config.yaml
n_layer: 16
d_model: 96
n_head: 3
n_kv_head: 3
head_dim: 32
d_mlp: 768
vocab_size: 7247
activation: "relu"
norm: "layernorm"
norm_place: "pre"
norm_eps: 1e-05
positions: "learned+rope"
rope_base: 10000.0
rope_fraction: 0.5
qk_norm: false
attn_scale: 0.177
bias: "all"
tie_embeddings: true
parallel_block: false
init: "normal"
init_std_qkv: 0.051
init_std_o: 0.00903
init_std_up: 0.051
init_std_down: 0.00903
optimizer: "laprop"
lr: 0.00213
lr_mult_qkv: 0.7
beta1: 0.9
beta2: 0.98
lr_head: 0.0126
grad_clip: 2.0
warmup_steps: 210
schedule: "wsd"
decay_fraction: 0.872
decay_shape: "sqrt"
final_lr_fraction: 0.05
batch_tokens: 32768
seq_len: 256
doc_mask: true
train_tokens: 248900000
steps: 7596
dataset: "wikipedia_en"
Each number is 128 + 32 x the weight over its row's rms, rounded and kept within 0 to 255. Layers, rows and columns count from 0. The size above them is the row's rms in percent of the matrix's.

# layer 12 MLP up, 768x96, rms 0.103, rows 640-711, columns 0-95
size [ 95  99  95 101 102  99  89 108  96  91  90  96  81 113  92  93 100  95  99 108  95 113  98  96 113  96 112  95  95 103 103 101  97 100  78 119 101  87  91  88  94  97  92  87  94  98  85  99 112  88  95 106  91 102 100  97 107  84 104 114  88  97  97 103  99 105  96 114  88 108  93  96]
[[141 162  94 142 113 127 119 170  98 138 113 101 100 105 183 139  48 147 150  65  73 187 150 110  99 129 119 112 131 153 122  92  80 142 120 110  70 113 119  62 183 142 142 143 156 167 170  85 131 166 140 119 111 154 169 161 112 139  70  69 111 181 114 124 114 157  91 135 123 117  82 111 101 143 114 182 114  99 130 107 149 108 157 144 183 204 158 131 123 137 164 137 157  73 116  95]
 [148 126 100  95  83 176 122 162 121 132 140 186 106  83 153  80 118 139 125 121 156 126 120 112 165 115 144 135 105 119  97 154  51 138 141 193 193 128 202 109 137 162 124  91  92 124 127 166 162 158  95 152 131  67 184 168 173 157 107  88 138 139  95 136 131  78 121 174 144 124  63  89 188 159 164 185 103 120 157 109 117 121 123  84 135  86 131 149 143  97 136 124 141  68 113 145]
 [146 156 160 115 107 129 135 153 127 146 109 154 155 174 141 150 122 175 122  72 127 177 150  95 108 164 200 160 113 127 208  51 114 133 131 147 156 139 193 162 120 166 129 142  81 126 173 153  90 140 155 131 162 111 150 143 139  68  80 153 152 101  88 103 116 141  61 146 139 144  74 159 113 204  88 125 175 132 132 160 119 146  75  97 103 101 110 132  70 157 146 122 122 130 132 166]
 [123 120 135 135 153 165  99 134 167 119  70 117 117 113 143 114 160 176 134 138 187 151 103 123 164 138  98  99 181 139 126 137 163  70 109 126 100 104 212 122 148 105 114 149 110 125 160 116 132 110 104 145 127  76 109 180 149 110 181 104 118  94  93 169  85  41 131 106 176  55  87  76 149  86 176 146 176  87 129 132 135 161 135 120  97 126 139 136 156  76 132 114 198 110  96 138]
 [104 133  82 104  31 127 142 120 121 176 138 136 181 102  78 112 130 137 155 118 147 159 136  68 143 145 142  58 113 154 129  76 110 169 112 117 127 138 109  86 123 105 148 126 124 136 197 173  96 138 128  80 161 102 142 190 104 145  89 166 180 109 130 162 146 179  80  63 175 102  88 115 150  82 113 156  84  79  99 128 151 125 150 104 105 148 117 128 107 153 153 132 119 122 184 166]
 [151 148 112  81  51 166 124 180 115 148 128 131 103  50 137  62 145 145 103 129 131 143 111  70 154 156 130 118 121 124  82 141 117 164  66 122 106 103 141  83 108 116 155 158 150 124 126 130 144 133 151 124 143  91 109 141 138 111 108 125 142 103 109 174  92 122 137  42 169  91 115 162 161 141 162 117  65 129 164 174 168 143  78  93 116 156  54 134 137 119 174 183 107 136 196 118]
 [138 207 159 121  93 106 129  90 157 123 120 139 108  16 108  65 125 128 128 136  85 109 157 123  84 113 156 182 103 118 139 124  97  97 117 151  84 134 148 143 174 205 102 122 113 135 156 140  55 137 106 120 113 110 213 138 114 137 132 125 178 121 105 159 135  91 126 153  88 142 128 160 190 158 130 142 104  95 142 109  84 163 155 113 123 145 194 136 189 138 120 122 122 107 141  94]
 [150 119 151 130 152 107 138 156 139 152 112 175  72  93 123 141 144 208 123 111 139 110  99 139 137 128 139 135 118 139  78  37  82 156 144 174  79 136 120 112 142 164 111 143  97 123 120  97 143 151  97 109 134  95 177 144 101 182  69 100 121  96  50 150 119  89 102 129 125  70 109 182 186 141 131 160 100  59 142 133 148 143 134 115  97 137 143 146 177  92 146 193 195 130 137 117]
 [141 159 136 113 124 161 120 154 112 121 117 149 122 100 127 108 135  94  59  80  93 139 118 147 123 109 131  81 166 109  68 145 102 151 153  90 133 134 122 183 108 123 131 142 130 172 142  91  97 149 144  71 173 135  87 160 174 141  92 158 159 123 165 120 145 114  58  92 147 157 133 122  87 114 183 124 171 130 139 161 138 101 157  10 112 175 121 142 133 108 184 205 109 180 150 120]
 [138  86 147 107  86 135 115 160 109 138  90 144 148 114 118 129 154 131  97  63 200 159 145 192 132 120 144 156 109  71 131 128  89  88 129 159 142 122 169 148 128 118 163 148  97 127  67 189 148 117 112 156 141 128 180 140  94 126 112  60 111 138  87 175 116 112 112 162 192 129 125 128  97 135 106 163 184 117 135 158 104 145 125 133  87 187 157 136 159  80 172 180 182  57 159 136]
 [125 125 157 139 110 158  67  83  97 121 130 176 160 133 130 140  88 136 124 119 144 163 125 152 156 112 156 104 108  90  72 117 119 183 125 114 142 136 125 160 154  88 155 101 107 148 185  68  83 171 136 135 137  84 157 203  83 135 154 169  99 148  95  95 138 172 100 101 109  57  97 137 138 158 109 110 115 115 113 122 218  85 103 156 106 190  98  60 137  72 111 152 130 116 111 145]
 [ 81  76 149 102 137 117 115 139 121 142  83 115 186 151  92 166 111 180 105 110 111 171  81 139 134  83 169  84 148 100  92 145 121  60  79 148 134 125 154 147 185 149  73 121 123 133 111 105 129 166 107 154 138  71 193 125 107 126 202 147 133 112  84 121 127  88 117 125 166 157  69 204 131  92 114 133  98 156 149 129 155 160 112  89 130 149 170 128 163 111 195  99 123 117 118 157]
 [ 96 136 138 155 135 192 100 141  89 132 154 142 176 105 127  61  72  90 127 113 179 111 178 137 144 171 124  83 148 136  92 159 145 101 123 176 138 132 175 133 103 146 154 187 145 121 125 154 102  86 152 147 195  99 106 159 143 114 118 132 152 163 106 121  79 101 133 136 162 145 113  70 146 120 129 101 134 148  72 161 157 125  27 115 132  89 166  60 104 100 119 158 152 184 105 145]
 [106 129 104 118  72 170 138 216  86 176 166 130 114 117 120  99 140 134  57 125 133 136 119 101 109 135 167 103 136 148 118 111  89 122 131 143 180  82 145  98 115 155 146 118 131 183 222 102 160 111  84 141 142 116 125 110 166 129 131 171 111 121 142 126  92 143  90 106 190  90 115 163 135 117 194  98 110 102  86  98 111 118 164  37  98 182 113 137 127 113 176 117 158 146  96 116]
 [104 120 124  71  91 136 145 140 131 123 124 128  85 148 136 201 159 135  80  85  91 101 109  80 115 126 203 161 130 123 134  95  97 168  58  94 120 144 158 100  87  47 118 155 128 138 132  94 140 178  79 163 113 117 115 128  76 114  89 131 167 134  75 134 125 180  86  90 174 106 131 119 121 126 187 155 102 168 138 147 117 105 151  94 183 157 119 132 159 159 161 195 149 135 123 117]
 [153 132 127 145 132 153 117 138  69 140 123 126 121 104 141 158 103 148 121 158 111 214 127 100 164 128 133 158 115 150 238 128 137 116 137 162 100  83 119 117 134 136  85  71 140 143 154 147  73 119 139  75 128 132 179 134  50 150 112 206 125 130  82 147 128 141 112 148  94  67  97 147 120 135 137 118  89 116 160 130 209 126 102 167  98 159 184 100 115 150 117 100 140  76 138 166]
 [136 170 164 129 136 160 127 170  88  97 146 177 110 123 132 171  85 154  55  73  82 134 143 130 148 192 141  70 114  94 138  69 100  90 109 123 152 198 129 100 152 119 129 151 105 134 166 122  94 117 129 140 184  81 104 163 111 103 177 105 146 149 116 161 174  70  46 115 144 162  84 171 128 129 118 130 169 123 142 173 138 121 100 108 120 122 124 127 104 129 211 107 101 127 111 144]
 [154 123 170 116 115 189 108  96 145  85  79  80 116 172 158 137 127 182 135  73 128 120  88 125 147 165 127 104 130  94 153 157 109 125  98 171 106 175 127  61 185 155 158 123 119 128 100  99 133 180 147 127 162 103 140 176 170  71  44  63 172 136 128 128 130  97 155 128 125  61 101 149  94 161 126 163 160 134 112 133 162  92 119  94 154 134 136 160 125 110 162 161 132 100 194 134]
 [ 80 110 143 121 139 140  68 141 137 128 119 154  85  95 135 114  97 145 115 148 117 159 145   0 153 100 150 130 159  96 123 139 110 107 113  96 130 113 144 138  84 108 129 115 174 151 102 111 126 117 117 129 177  82 141 131 154 159 113 173 108 144 134 138 140 162 147  95 118 148 140 140 166 156 197 169 113  71 134 130 114 114  77  11 128 164 127  92 192 127  95 168 122 146 123 116]
 [112  86 120 135 120  88 143  78 119 116 123  78 128 127  52 211 133 164 135 120 111 147 114 129 167 176 123 112 145 121 146  88 116 188 118 150  71  76 136 119 154 139 136 131 160 127 157 147 108 194 122 139 204 116  93 136 161 157 117 160 146 110 143 130 113 108 102 129 139  64  51 104 163 112 196 123 140  98  66 135 159 191 136 119  92 152 113 143 158  92  91  98 146 148 158 170]
 [145 199 136 133 105 176 159 134 121 156 141  95 107 130 195 129 134 132 124  85 203 154 130 135 142 150  98  97 131 132 175  99  94 151 136 120 111  82  97 106 170 166 149 124 123 139 139  93 142 194 141  74 114 118  97 153 148 160  57 146 174 148 108 117 136  98 107  94 174  48 145 101 148  89 200 132  79 103 122 142 103 128  74 117  62 115 100 149 122 119 161  89 179 105 147 126]
 [ 88 153 157 107  74 104 117 130 132 168 157 105 110 131  91 161 101 135 159 125 118 133 101  81 138 148 132  83 115 190 147  80 101 143  96 122  80  92 127  91 124 123 121  72  86 138 131 142 118 165 107  82 185  94 140 134 115 119 167 120 147  95 124 185 148 117 133 130 114  83  96 102 162  88 213 187 137  56 104 153 135 142 165 108  41 174 145 106 114 118 164 163 130 134 176  85]
 [119 125 152 168  86 146  80 136 108 165 145 109  18 114 125 170 118 123  85 153 126 148 177  82 149 154 109 126 146 147 144 152 100 112  96 130 142 193 200  72 141 158 151 131 123 142 175 112  88  71 118 125 114  85 130 143 175 180 112  98 154 108 138 119  93  90 148  91 202 142 124 133 192 138  85 111 108 100 149 108 134 154 105 118  69 161 174 110 120 108  93 172 131 132 130 145]
 [135 115 108 139  96 120 155 158  96 120 100 110 157  93 171 134 127 197 143  86  83 181 143  85 103 153 135 104 166 198 102  79 144 163  93 139 105 128  83 111 132  73  93 116 131 159 101 129  46 195  93 116 107 125  99 168  63 133 128 103 126 179 121 165 137  99  77 148 184 101 133 126 125 141 120 175 101 125 133  73 155 113 140 110 142 134 158 109 140 133 171 205 125  82 134 151]
 [ 95 119 179  94 128 191 134 191 109 133 111 112  66 153 157 125  91 167  85  35 185 168 127  99 146 123 114 127 126 155 102 105 105 108 127 154 120 114 195  77 138 115 107 133 114 114 131 133 131 119  87 151 197 118 110 152  69  98  59 102 152 165 136  89  87 132  88 109 123 154  78 105 101 115 146 134 145 113  72 143 162 126 114 139 117 101 171 145 172 118 132 123 117  59 158 163]
 [110 142 134 125  78 156  76 119  81  89 101  98 118  87 141 140  90 130 105 112 127 155 116  96  72 117 184 121 146 155  96 122  99 122 153 128  90 111 139  74 163 133 118 114 119 123 172 112  77 150 157 143  75 140 115 159 116 148  85 148 151 177 161 182  70 126 175  96 116 134 138 125 205 114 131  83  54  99 151 134 166 109 178 114 134  71 150 152 214 137 173  87  96 110 135 131]
 [ 56  80  90 134 135 212  86 115 108 115 134  89 122 140 156 120 116 169 120  92 103 129 145 126 210 164 166 142 155 108 138 103 146 171 101 147 127 105 156 133  64 121 141 107 118 162 125  85 110 101  95 128 139 151 103 158  81 162 139 114 112 191 139 108 141  75  52 166 154 102 132 121 159 142 172 182  91 134 145 150 105  77 109 104 142 141 138  96 123 102 196 130 101  61 106 122]
 [ 78 108 111 144 106 130 123 161 134  83 136 159 148  91 161 195 153 153 101  69 121 178 118 191 108 128 131 100 128 136 107  55 124 135 145 162 129 137 143 127 198 130 122 124  50 129 215 164  90 116  95 131 108 130 106  85 100 116  57 122 157 117 117 138 128 114 119 119 131  90 144 121 179 131 122 129  80 101  96 137 114 145 161 123 143 185 185  82 150  90 197 131 115 124 118 181]
 [140 150 153 146 121 143 100 114 133 141 143 107  95 158 190 139  78 112 110  95  70 203 122 142  95 176 204 118 114 172 104 104  64 108  91 135 116  77 187 100 141 203 178 138 131 133 142 149 125 101 154 117 119 141 151 161 112 109 103  97 197 156 110 109  88 166 114 126 118 100 120 125  80 134 122 133 147  92  91 147 170  99  78 102 142 117 141 141 124  80  91 141 191 127  78  83]
 [ 80 137 111 157  70 146 141 110 139 158  99 135 165  93 108 101 136 164 136 145 122 142 156  97 115 123 174 143  96 133 126  85 155 171 129 177 112 116 103 167 130  74 129 127 100 155 128 144 125 167  96  82 107 129 156 150 132 208  42 146 175 127 110 149  36 154 136 113 176 115 113 126 176 109 163 146 166  79 103 116 120  94 149 130  72 153 151 131 212 101 155 185 132 113 152 100]
 [126  99 116  61 153 147 134 173 118 148 112 137  91 184 101 140 122 117 150  69 125 136 124 130 198 138 124 123 117 147 135 107  33 200  83 117  93 140 121 144 181 191 138 104 106 131 168 121 107  90 147 144 127  52 123 175 128 135 107  88 175 115  98  94 128 119 112 111  78  94 133 176 162 149 120 152 168  75 154 141 133 147  80 100  82 147 110 162 114 127 149 138 177 103 172  86]
 [119  93 130 164 122 145 156 146  89 198 123  90  98  94 142 122  98 138  95 140  56 134 147 134  83 137 100 111 167 193 114 113 115 166 146 166 101  94 123 145 212 178 110 155 128 142 187 126  72 163 100 124 177  98 139 193 123 133 141 117 130 145 159 148  85 140 115 153 166 131 182 133 104  98 124 102  67 119 116 133 117 103 117 108 101 139 150 151 209  92 157 162 104 117  95  64]
 [104 101 186 108 114 105 107 211 107  64 129 112 142 157 145 145 123 183  71 126  75 129 168  76  90  87 105 128 142 120 107  98 153 131  88 121  69 141 143  99 115 174 102 135 151 146 133  73 146 122 105 141 157  68 161 100 116 136 133 129 156  91 185 142  69 119 106 182 133 129  87  88 131  66 143 179  75 167 123 141 148 142 142  93 146 120 144 111 138 129 166 104 173  63 127 126]
 [130 128 135 174  99 158 160 125  80 129  78  62  93 127 142 199 148 130 135 132 152 121 139 104  96  76 120 116 103 149 125 129 139 144 182 123  54 119 121  98 171 148 140 130 141 194 144  50 120 122 124 105 138  69 153 117 145 116 173  90 161 185 126 178 152 141 123 164 125 114 154 132 154 100  85 165 120 157 123 182 115 148 151  81 113 130 186 108 154  98 162 205 165 112 179 106]
 [191  80 145 172  96 130 156 180 151 153  95 118 161 113 117  87 115 109 111 125  98 107 155  92 124 134 107 133 177  79 158 140 146  95  86 110 113 158 146 167 102 178 126 151 120 105 144 119  73  66  91 143  98 120 144 145 125 144 114 144  87 172   0  97 145 120 202 155  96 151 121 176 118 114 118 130 173 136  97 172 129 103 133 124  97 134 130  89 130 116  79 143 105 108  71 112]
 [117 121  88 143 109 150 109 123 109 123  56 142 123 135 142 136 115 168 112 107 168 134 122 138 106 176 146 127 113 159 147 109 115 173 153 143 126 120 255 139 140 151 181  90  74 126 172 123 164 194  92 145 129 141  71 125 130  90 136  90 108 134  83 187 157 100 159  95 170  74 156 141 122  54 127 166 110 123  49 163 115 115 149 102 127  98 140 130 168 137 146 104 128 103  94 135]
 [106 107  89 108 100 134  68  97 157 135 130 153  92 131 116 149 111 106 151 117 109 160  47 168 157 163 146  84 133 143  86  64  60 147 101 151  86 153 165  98 179 136 171 139 114 122 168  99  91 167 156 150 140 139 112 143  66  68  97  73 123 142 132 133  90  88 113 129 156 152  88 125 125 145 189 106  67 160 138 171 104 140 162  65  91 121 104 116 150 127 142 104 181 121 144 105]
 [ 88 149 141 102 167 119 164 155 104 127 107 123 110 165  90 102 174 127  84 123 158 166 152  83  76 189 157 151  88  56 175  41 134 144  75 156 133  89 162 129 138 131 162 186 141 142 125 132 185  75 111 125 123 103 107 149  83 132 135  79 144 107 173 139 143 121 107 124  98 102 109 169  93 109 126 177 134  98  97 184 140 124  86  80 104 152 140  92  97 140 103 140 122  79  97 160]
 [134 151 111 115 140 149 116  57 122 207 125 141 164 110 164 157 119 127 100  83 134 132 139 117 113 200 209 141 150  82 131 138 158 133  50 130 105 186 127  82 145  93 113 109 112 110 115 129 135  96 113 149 148 134 138 110  54 155 104 111 123 118  78 124 131 166  90 111 153 119 109 146 105  90 111 159 216  57 156 135 139 112 104 152  96 127 145 175 117  75 162 126 189 151 110 132]
 [ 80  96 138  88 129 178 122 134 124 137  63 137 120 115 147  94 117 121 116  78 159 124 101 112 105 115 151 118 159 102 133 151 121 208  97 184 115 127 142 119 108 217 148 152  80 154 166 142 122  81 107 142 141 105 107 199  82 168 125 114 195 159  57 110  80 118 137 116 144 142 122  64 178 146 120 156 126 111 183 103 192 145 134 121 129 141 144  71 175 142 102 131 105 148 110 135]
 [148 118  80 109 111  96 118 168 109 107 102 148 114 125 157 144  83 106 121 121 150 171  94 133 105 160 141 107 141 158 150  56  87 116 147 126 118  93 167 139 119 119 147 143  87 179 149 128  93 128 178 136 126 131 116 151  63 172 116 136 183 144  84 101  73 122 119 180 157  75  57  94 154 162 136 131 109  80 144 121 110 109 175 133 155 181 134  44 123  94 128 102 183 146 212 132]
 [103 117 120  64  97 151 122 171 109  95 104 134  55 134  95 149 117 162 121 115 138 209 113 133 136 134 140 140 146 151 136 124  84 199 125 140  52 159 183 128 104 114 122 148  88 118 203 108  95 108 112 103 131 134 101 110 107 163 131 124 188  91 113  98  57 147 116 129 110 135  66 126 123 112 137 138 155 143 156 148 178 155 138 142 162 185 113  92 115 133 201 119 160  58 108 152]
 [ 90 114 175 104 122 127 114 167 168 119 149 114  94 101 149 199 129 141 123 100 106 121 151 104 120 147  84 117 141 136 142  99  64 119  63 121  95  93 127  98 150 166 121 113 129 162 136 136 109 164  84  88  88 116 203 160  94 125 171  20 126 187 141 155 120 119  92 132 161 119 110 102 170 139 116 159 142  76 187 128 137 115  97 139  88 132 165 105  85  93 143 200 135  87 124 111]
 [ 74 115 141 131 133 154  77 161 124 173 174 116 114 115 118 166 122 149  88  65 114  75 102 177 130 158 164 118 159 190  76  94  64  96 122 105 142 100 168 122 184 142 124 156 131 187 146 175 138 140 138  83  99  61 124 112 121 144  56 160 119 108 108 117 115  67 146 122 145 113  39  86 145 150 141 103 136 153 121 151 114 121 150 140 131  94 135 163 117 147 121 146 174  95 178 114]
 [132 140 174 127 113 137  69 110  92 104 145 105 106  73 146 137  90 126 146  97 141 143 157  93 138 166 122 109 187  86 113 138 145 102 128 136 138  76 138 115 221 134 144  90 126 127 171  71  84 150 166 149 124 101 121 170 136 131  91 148 123 121 114 178 138  72  68  95 156 157 181 119 191 176 123 102 175 167 122 151  71 147 190  92 110 133 136 143 143 177 193 147 139 151 133 102]
 [144 113 118 125 100 150 170 120 124  95  83 111 110 156 123 163 156 143 152  98 106 186 125 118  81 109 146 149 157 161  86 107 123 105  91 162  96  91 157 125 169  55 111 141  73 138 183 118  96 178 159  59 210 124 124 127  72 137 130  91 120 119 164 157 125 137  90  67 130 135  76 186 131 136 169 198  76 123 108 124 124 113 134 123 110 116 132  90 114 127 172  99 170  67 128 124]
 [156 147 164 151 113  92 175 119  86 165  99 137  93  59 134 109  96 139 113 136 105 107 196  99 103 144 138 109 148 193 161 130 117 135 165 116 126 139 140 139 185 202 105 137 145 171 112 109  38 133 132  90 119 113 146 191 103 103 148 139 152 118 129 150 145 119 180 127 142 107 123 107 164 150 193 149 146 138 123 150  51  89 135  94  87 164 171 103 174  93 168 157 165 169 109 127]
 [215 146 155 134 124 131 162  94 158 136  80  86 151 177 134 157 104 144 107 108 126  82  93  89 143 147 143  79 157  92  90 141  64 176 100 153 136  90 130 149 166 163 165 157 115 155 165  77 126 152 143  87 116 111 177 164 124  73 178  69 105 126  81 181 176  68 134 105 150 141 102 153 150 134 121 134 128 132 137 168 100 151 167 128 107 127 164 104 188 114 154 116 182 149 136 111]
 [160 127  73  86 113 178  91 145 109 112 101 152  98  87 133 168  60  98 134 141 147 142  86 148 165 152 112  89 111 134 117 123 109 127 156 173  67 125 133 135 128 153 149 138 148 131  93 118  50 163 114 138 173  71 136 119 132 188  89  91 151 107 142 151  37 183  83 114 135  93  74 138 133 108 124 145 142 141 133 159 144 145 142 118  82 123 171  45 144 137 150 139 139 141 175  72]
 [139 101 147 131  88 158 129 116 148 129 136 136 121 120 130 193 114 139 159 139 166 201 178  48 134  87 102 122 153  37 150  76 147 182 154  77 112 121 133 120 167 157  96  80 136 186  79  96  90  78 112  91 141 144 131 128  82 141 118 117 103 138 171 182 122 171 172 118 154 103 137 107 112  80 148 107 132 129 141 130 175 156  73  88 126 137  92 138 150 108 121 179 153  96  98 127]
 [ 95 106 149 130 132 195  85 151 165 162 122 140 136 190 104 141  84 114  64 107 101 108 152 117  74 146 165 100 130 113 120 112 108 159  68 169 157  70 118  81 141 157 158  57 153 136 144 125 159 170 179 138 219 115 120 139 108 112  92  87 117 143  92  96 101  90 116 148 109 141 131 208 140 155 123 106 105 157 110 130 175  95 144  93 129 145  97 113 168  99 125 172 111 134  98 171]
 [101 112 131 122  73 155 130 142 173 147 104  89 105 118 193 138 116 185 123  84 146 127 147 141 188 128 127 119 154 176 150 123  94 138 153 167  79 134 133 132 161 165 105 113 158 153 142  78 122 177 129 136 102  72 124 124  93 146 106  94 164 160 133 146 132  64 128  89 182  71 123 168 107 128 135 105  93  98 119 127 102 148 134  63  63 198 221 122 120 154 176 127 147 133 113  88]
 [117 161 127 168 106  85 106 109 100 134 145 119 115 119 119  78 122 181 138 101 137 152 143 123 105 150 192  88  88  74 183 114 133 178 102 142 126  74 185 184 113 134 121  77 167 133 163 123 112 157 147  86 129  89 191 133 126  74 120 119 203 118  92 123 100  97  34 101 154  89  91 189 137 106 187 129 129 120 114 105 100 155 130 131 138 123 132 115  99 134 131 155 110 142 128 197]
 [ 91  83 174 130 176 175 123 202 118 103 125  78 107  97 107 171 132 171  92 106 131 170 128  63 163 147 153 114 153 151 167 110  57 122 125 116  70 142 140  90 156 131 118  96 116 143 105 141 153 114  77 162 148 120 138 156  95 178 159  86 171 129 186  93 142 139 142 143 106 140 128 141 156 160 177 123 128 103 154 111 123  65  83  95 110 132 171  66 135 134 156 172 120  97  62 139]
 [154 190 188 149 135 142  71 117 131 166 178 185 115 178 138 160 134 103 104 119 126 174 136 112 148 110 166 120 131 115 156 115  98 150  34 149 134 102 133 123 145 126 188 103 144 136 159 103 134 160 106 184 107  88 139 149 123 136  87 126 157 146  87 128 114  55  78 207 131  91 139 141 124 102 170 128  92  76 148 114 130 151 128  64 103 147  88 163 107 104 106 124 162 114  64 131]
 [114 133 131 188 150 158 140 150  95 135 144 103 149 110 149 204 121 117 102 140 123 177 131 107  74 182 129 114 165 116 208  85  62  82 115 148  89 137  91 127 151 143 152 151 129 130 154 148 136 213 110 123 146 128 188 103 141 162  98 142  95 116 153 178 132 103  67 139 180 103 108  76 121 157 113 201 129  82 115 112 156 146  77 145  82 129 143 135 166  88 158 130 160 115 103 130]
 [ 89 111 123 131 115 175  96 129 107  94 115 177  92 119 117 176 147 173  90 101 125 153 132 116  98 162 141 129 118 173 162  79 143 174 134 179  47  87 154 102 130  90 137 163 167 116 125 140 155 186 141 171 188  76 128 130 103 163 120 113 134 127 139 149 110  34 127 126 138 129  64 170 157 134 140 100 154 135  70 122 125 146 120 119 102 136  83  95 162 119 116 123 175 193 169 180]
 [135 108  80 112  73 108  87 151 137 171 111  83 170 137 175 142 116 130 132 106 164 141 147 138 112  76 157 128 143 114 120  75  74  99  73 185  88 124 101  95 157 122 187 148 110 164 150 114 159 144 157 149 158  56 139 163 135 209 118 116 123 112  92 147 160 124 120 122 188 122  97  94 174 149 134 160 101  75 150 119 100  81 136 117 103 119 154 164 138 114 140 121 201  84 185 100]
 [ 40 155 163 124 156 101  75 127 154 127 126 169 133 126 112 112  95 208 111 121 125 103 126 129 100 179 162 101 139 161 135  99 100 151 121 179 130  94 146 127 117 115 107  48 145 154 143 162 123 209  80 139  77 124 166 130 129 143 120 126 109 105 138  88 131 126  91 110 143 116 145 175 150 142 163 161  74 115 153 155 137 150 164  37  98  56 181 119 135 127 161 143 108 130 169 137]
 [ 71 154 135 148 120 121  78 132  84 128 101  98 117 126 162 190 118 145 128  94  71 163  79 148 118 137 180  95 142 134 194 102  98 152 137 150 136 119 131  96  81 175 171 126 114 126 174 133  49 152 114  41 145 130 150 122 128 119 138 167 112 137 120 143  95 121  62  65 172 108 100 116 170 126 174 175 128 109 128 127 143 162 192 124 120 115 193 177 147 130 110  78 119 117 141 125]
 [110 171 130  67 134 163 154 127  64 161 130  85 127 167  84 123 116 111  99 124 100 181 115  77  93  91 138 112 146 134 165  90 126 177  58 144 140  98 167 159 120 162 138 161  94 135 196 151 123 125 103 175 188 103 110 134 140 141 118 142 130  93 123 152 157  84  83 122 140  23 129 127 140  81 152 157 171  82 164 138 163 139 111 171 117 127  96 105  83  93 161 125 101  99 124 133]
 [114 160 205  57 112 147 124 144 153 150 110 167  84 118 107 151 122  97  39 133 149 142  99  86 112 101 159 157 150 145 127 129 101 110 124  93 141  77 153 105 160 143 109 112 110 150 134  89 191 123 132  59 158  76 143 135 154 144 158  62 147 174 122 100 124 146 129 132 117 151  68 172 147 167 115 128  62 129 120 125 210 124 151 140 123 152 104  66 115 123 122 157 160 155  79 118]
 [127 100 111  90 115 182 109 119 108 165 103  83 155 150 133 163 103 124  84  91 117 180 192  25  98 153 165 132 138  74 195 146 167 187  59 115 113 119 155  86 184 139 142 101 148 117 169 108 118 149 118 137 141 104 148 148 141  80 140  94 162  97 109 129  86 123  83  90 156 144 119 152 133 134 134  93 112  86 130 104 180 161 117 115 154 124  92 183 163 131 160 103 130 130  98 169]
 [ 91 112 153 116  67 166 142 139 123 127 129 173  68  99 102 119 117 147 114 110 102 139  99 118  75 184 116 104 124 191 222 115  99 167 151 175 112 137 147 126 114 118 118 130 132 136 160 104  95 161  98 108 185 130 148 138 147 147  35 145 122 151 117 194 115 174 144 163 136 150  58 125 122 128 158 148 114 137 131 136 133  89 214 133 124 116 164  64 110  80 137 106 106 119  91 102]
 [110  98 101  85 110 108 126 164 130 137 149 104  74 126  68 210 128 164 106 139 144 124 106 119 152 124 135 126 107 144 136  69  76 146 156 131 118 112 173  93 108 155  99 114 113 127  98 104 135 143 151 117 181 109 175 109 143 143  80 129 107 159 139 139 101 126 124 165 133 175  55 210 117 108 126 151  72 120 128 202 115 149 158  98  75 128 172  85 148 128 141 164 214  83  87 134]
 [134 199 128 127 103 135  91 126  76 135  86 122 106 137 133 108 129 171 161 109 163 150 187  98 120 115 155 178  95 106 140  84 114 120 121 132 160  95 125 165 156 173 135 177 128 174 112  78 129 142 197 113 101  73 215 168  83 149  92 153 146 133  71 100  82 107 112 141 187  87 152 114 102  76 127 111 136  95  95 135 146 148  85  74  71 117 103 111 155 134 139  98 158 157 133 139]
 [158 177 107 107 115 148 118 160 106 158 170  88 119  95 110 136 145 173 149 110 134 227 117 105 147 154 165 120 151 135 120 122 142 109  72 143 119 141 187  64 122 139 136 174 163 103 136 121 134  87 100 107 150 107 126 117 154  96  90 124  92  64 102 148  76 119 124  80 159  82 118 139 128 172 172 174 118  77 139 139 102 167 135 106 118 205 158 154 159 151 171 113 197  99 163  90]
 [133 167 164 145 151 157  73 133 155 122 109 109 107 133 130 109 110 131 111  95 131 128 129  67 156 141 142 127 178 145  85 127 132 140 126 116  99 133 130  90 149  97 144 136 139 133 129  64  60 163  76 102  95 127  99 139 131 185 110  97 131 139  99 153 125  86  65  94 129  70 100  84 186 132 157 181 182  38 172 144 129 144 120  97 154 147 118  76 180 137 151 222 110 112 143 121]
 [170  81 169 110 138 164  74 119 115 109 109 195 142 139 146 175  77  99 133 152  66 131  98 111 102 164 151 142 144 179 180 116 134 164 108 118 155 127 149  80  87 136  94  89  76 119 100 204 155  98  98  82 130  54 209 139 113 114 102 128 120  90 122 142 116 177 130 126 113 177  86 151 170 102  99  95 137 126  90 143 178 131 140 100  91 123 121  88 102  94 151 148 137 152 116 128]
 [148 109 152 159 128 116  95 141 120 139  75 182 129 110 144 107  83 154  86  68 127 115 119 193 141 196 174 123 122 125 137 123  48 148 115 143 133 108 112  98 194 115 157 134 100 163 195 130  88 157  78 149 167  53 107 124 155 109  97 139 145 131 187 109 134 131  66  83 142 158 150 108 161 143 155 105  70 113 146 118 156 170 118 109 123 108 193 120 135 135 167 139 142 141 131  69]
 [101  74 140  87  72 147 147 111 110 131 128 123 113  94 171 133 136 145  91  99 132 146 120 132 193 149 148  84 100 194 148  67 134 117 116 115 121 165 131 138 110 102 168 160 126 147 144 123 156 137 129  92 193 111 115 151  94 109 124 109 145 166 172 179 142 133  80 109 175  86  66 165 108  31 157 170 174 101 109  90 171 117 158 133  73  61 157 133 106 120 179 117 133 137 119 130]
 [106 155  91 145 122 137  88 134 111  77 103 140 123  62 106  99 151  85 123 134 126 178 157 159 129 115 207 137  94 114 144 122 120 127  30 163 153 143 149 167 144 146 172 148  87 146 149 191 139 136 119 107 127  91 203 131  89 155 108 152 141 167  83 120 130 127  52  98 117 107 113 128 111 113 109 185 167  75  78 111 144  97 112  82 100 129 124 124 206 120 132 175 132 120 138 129]]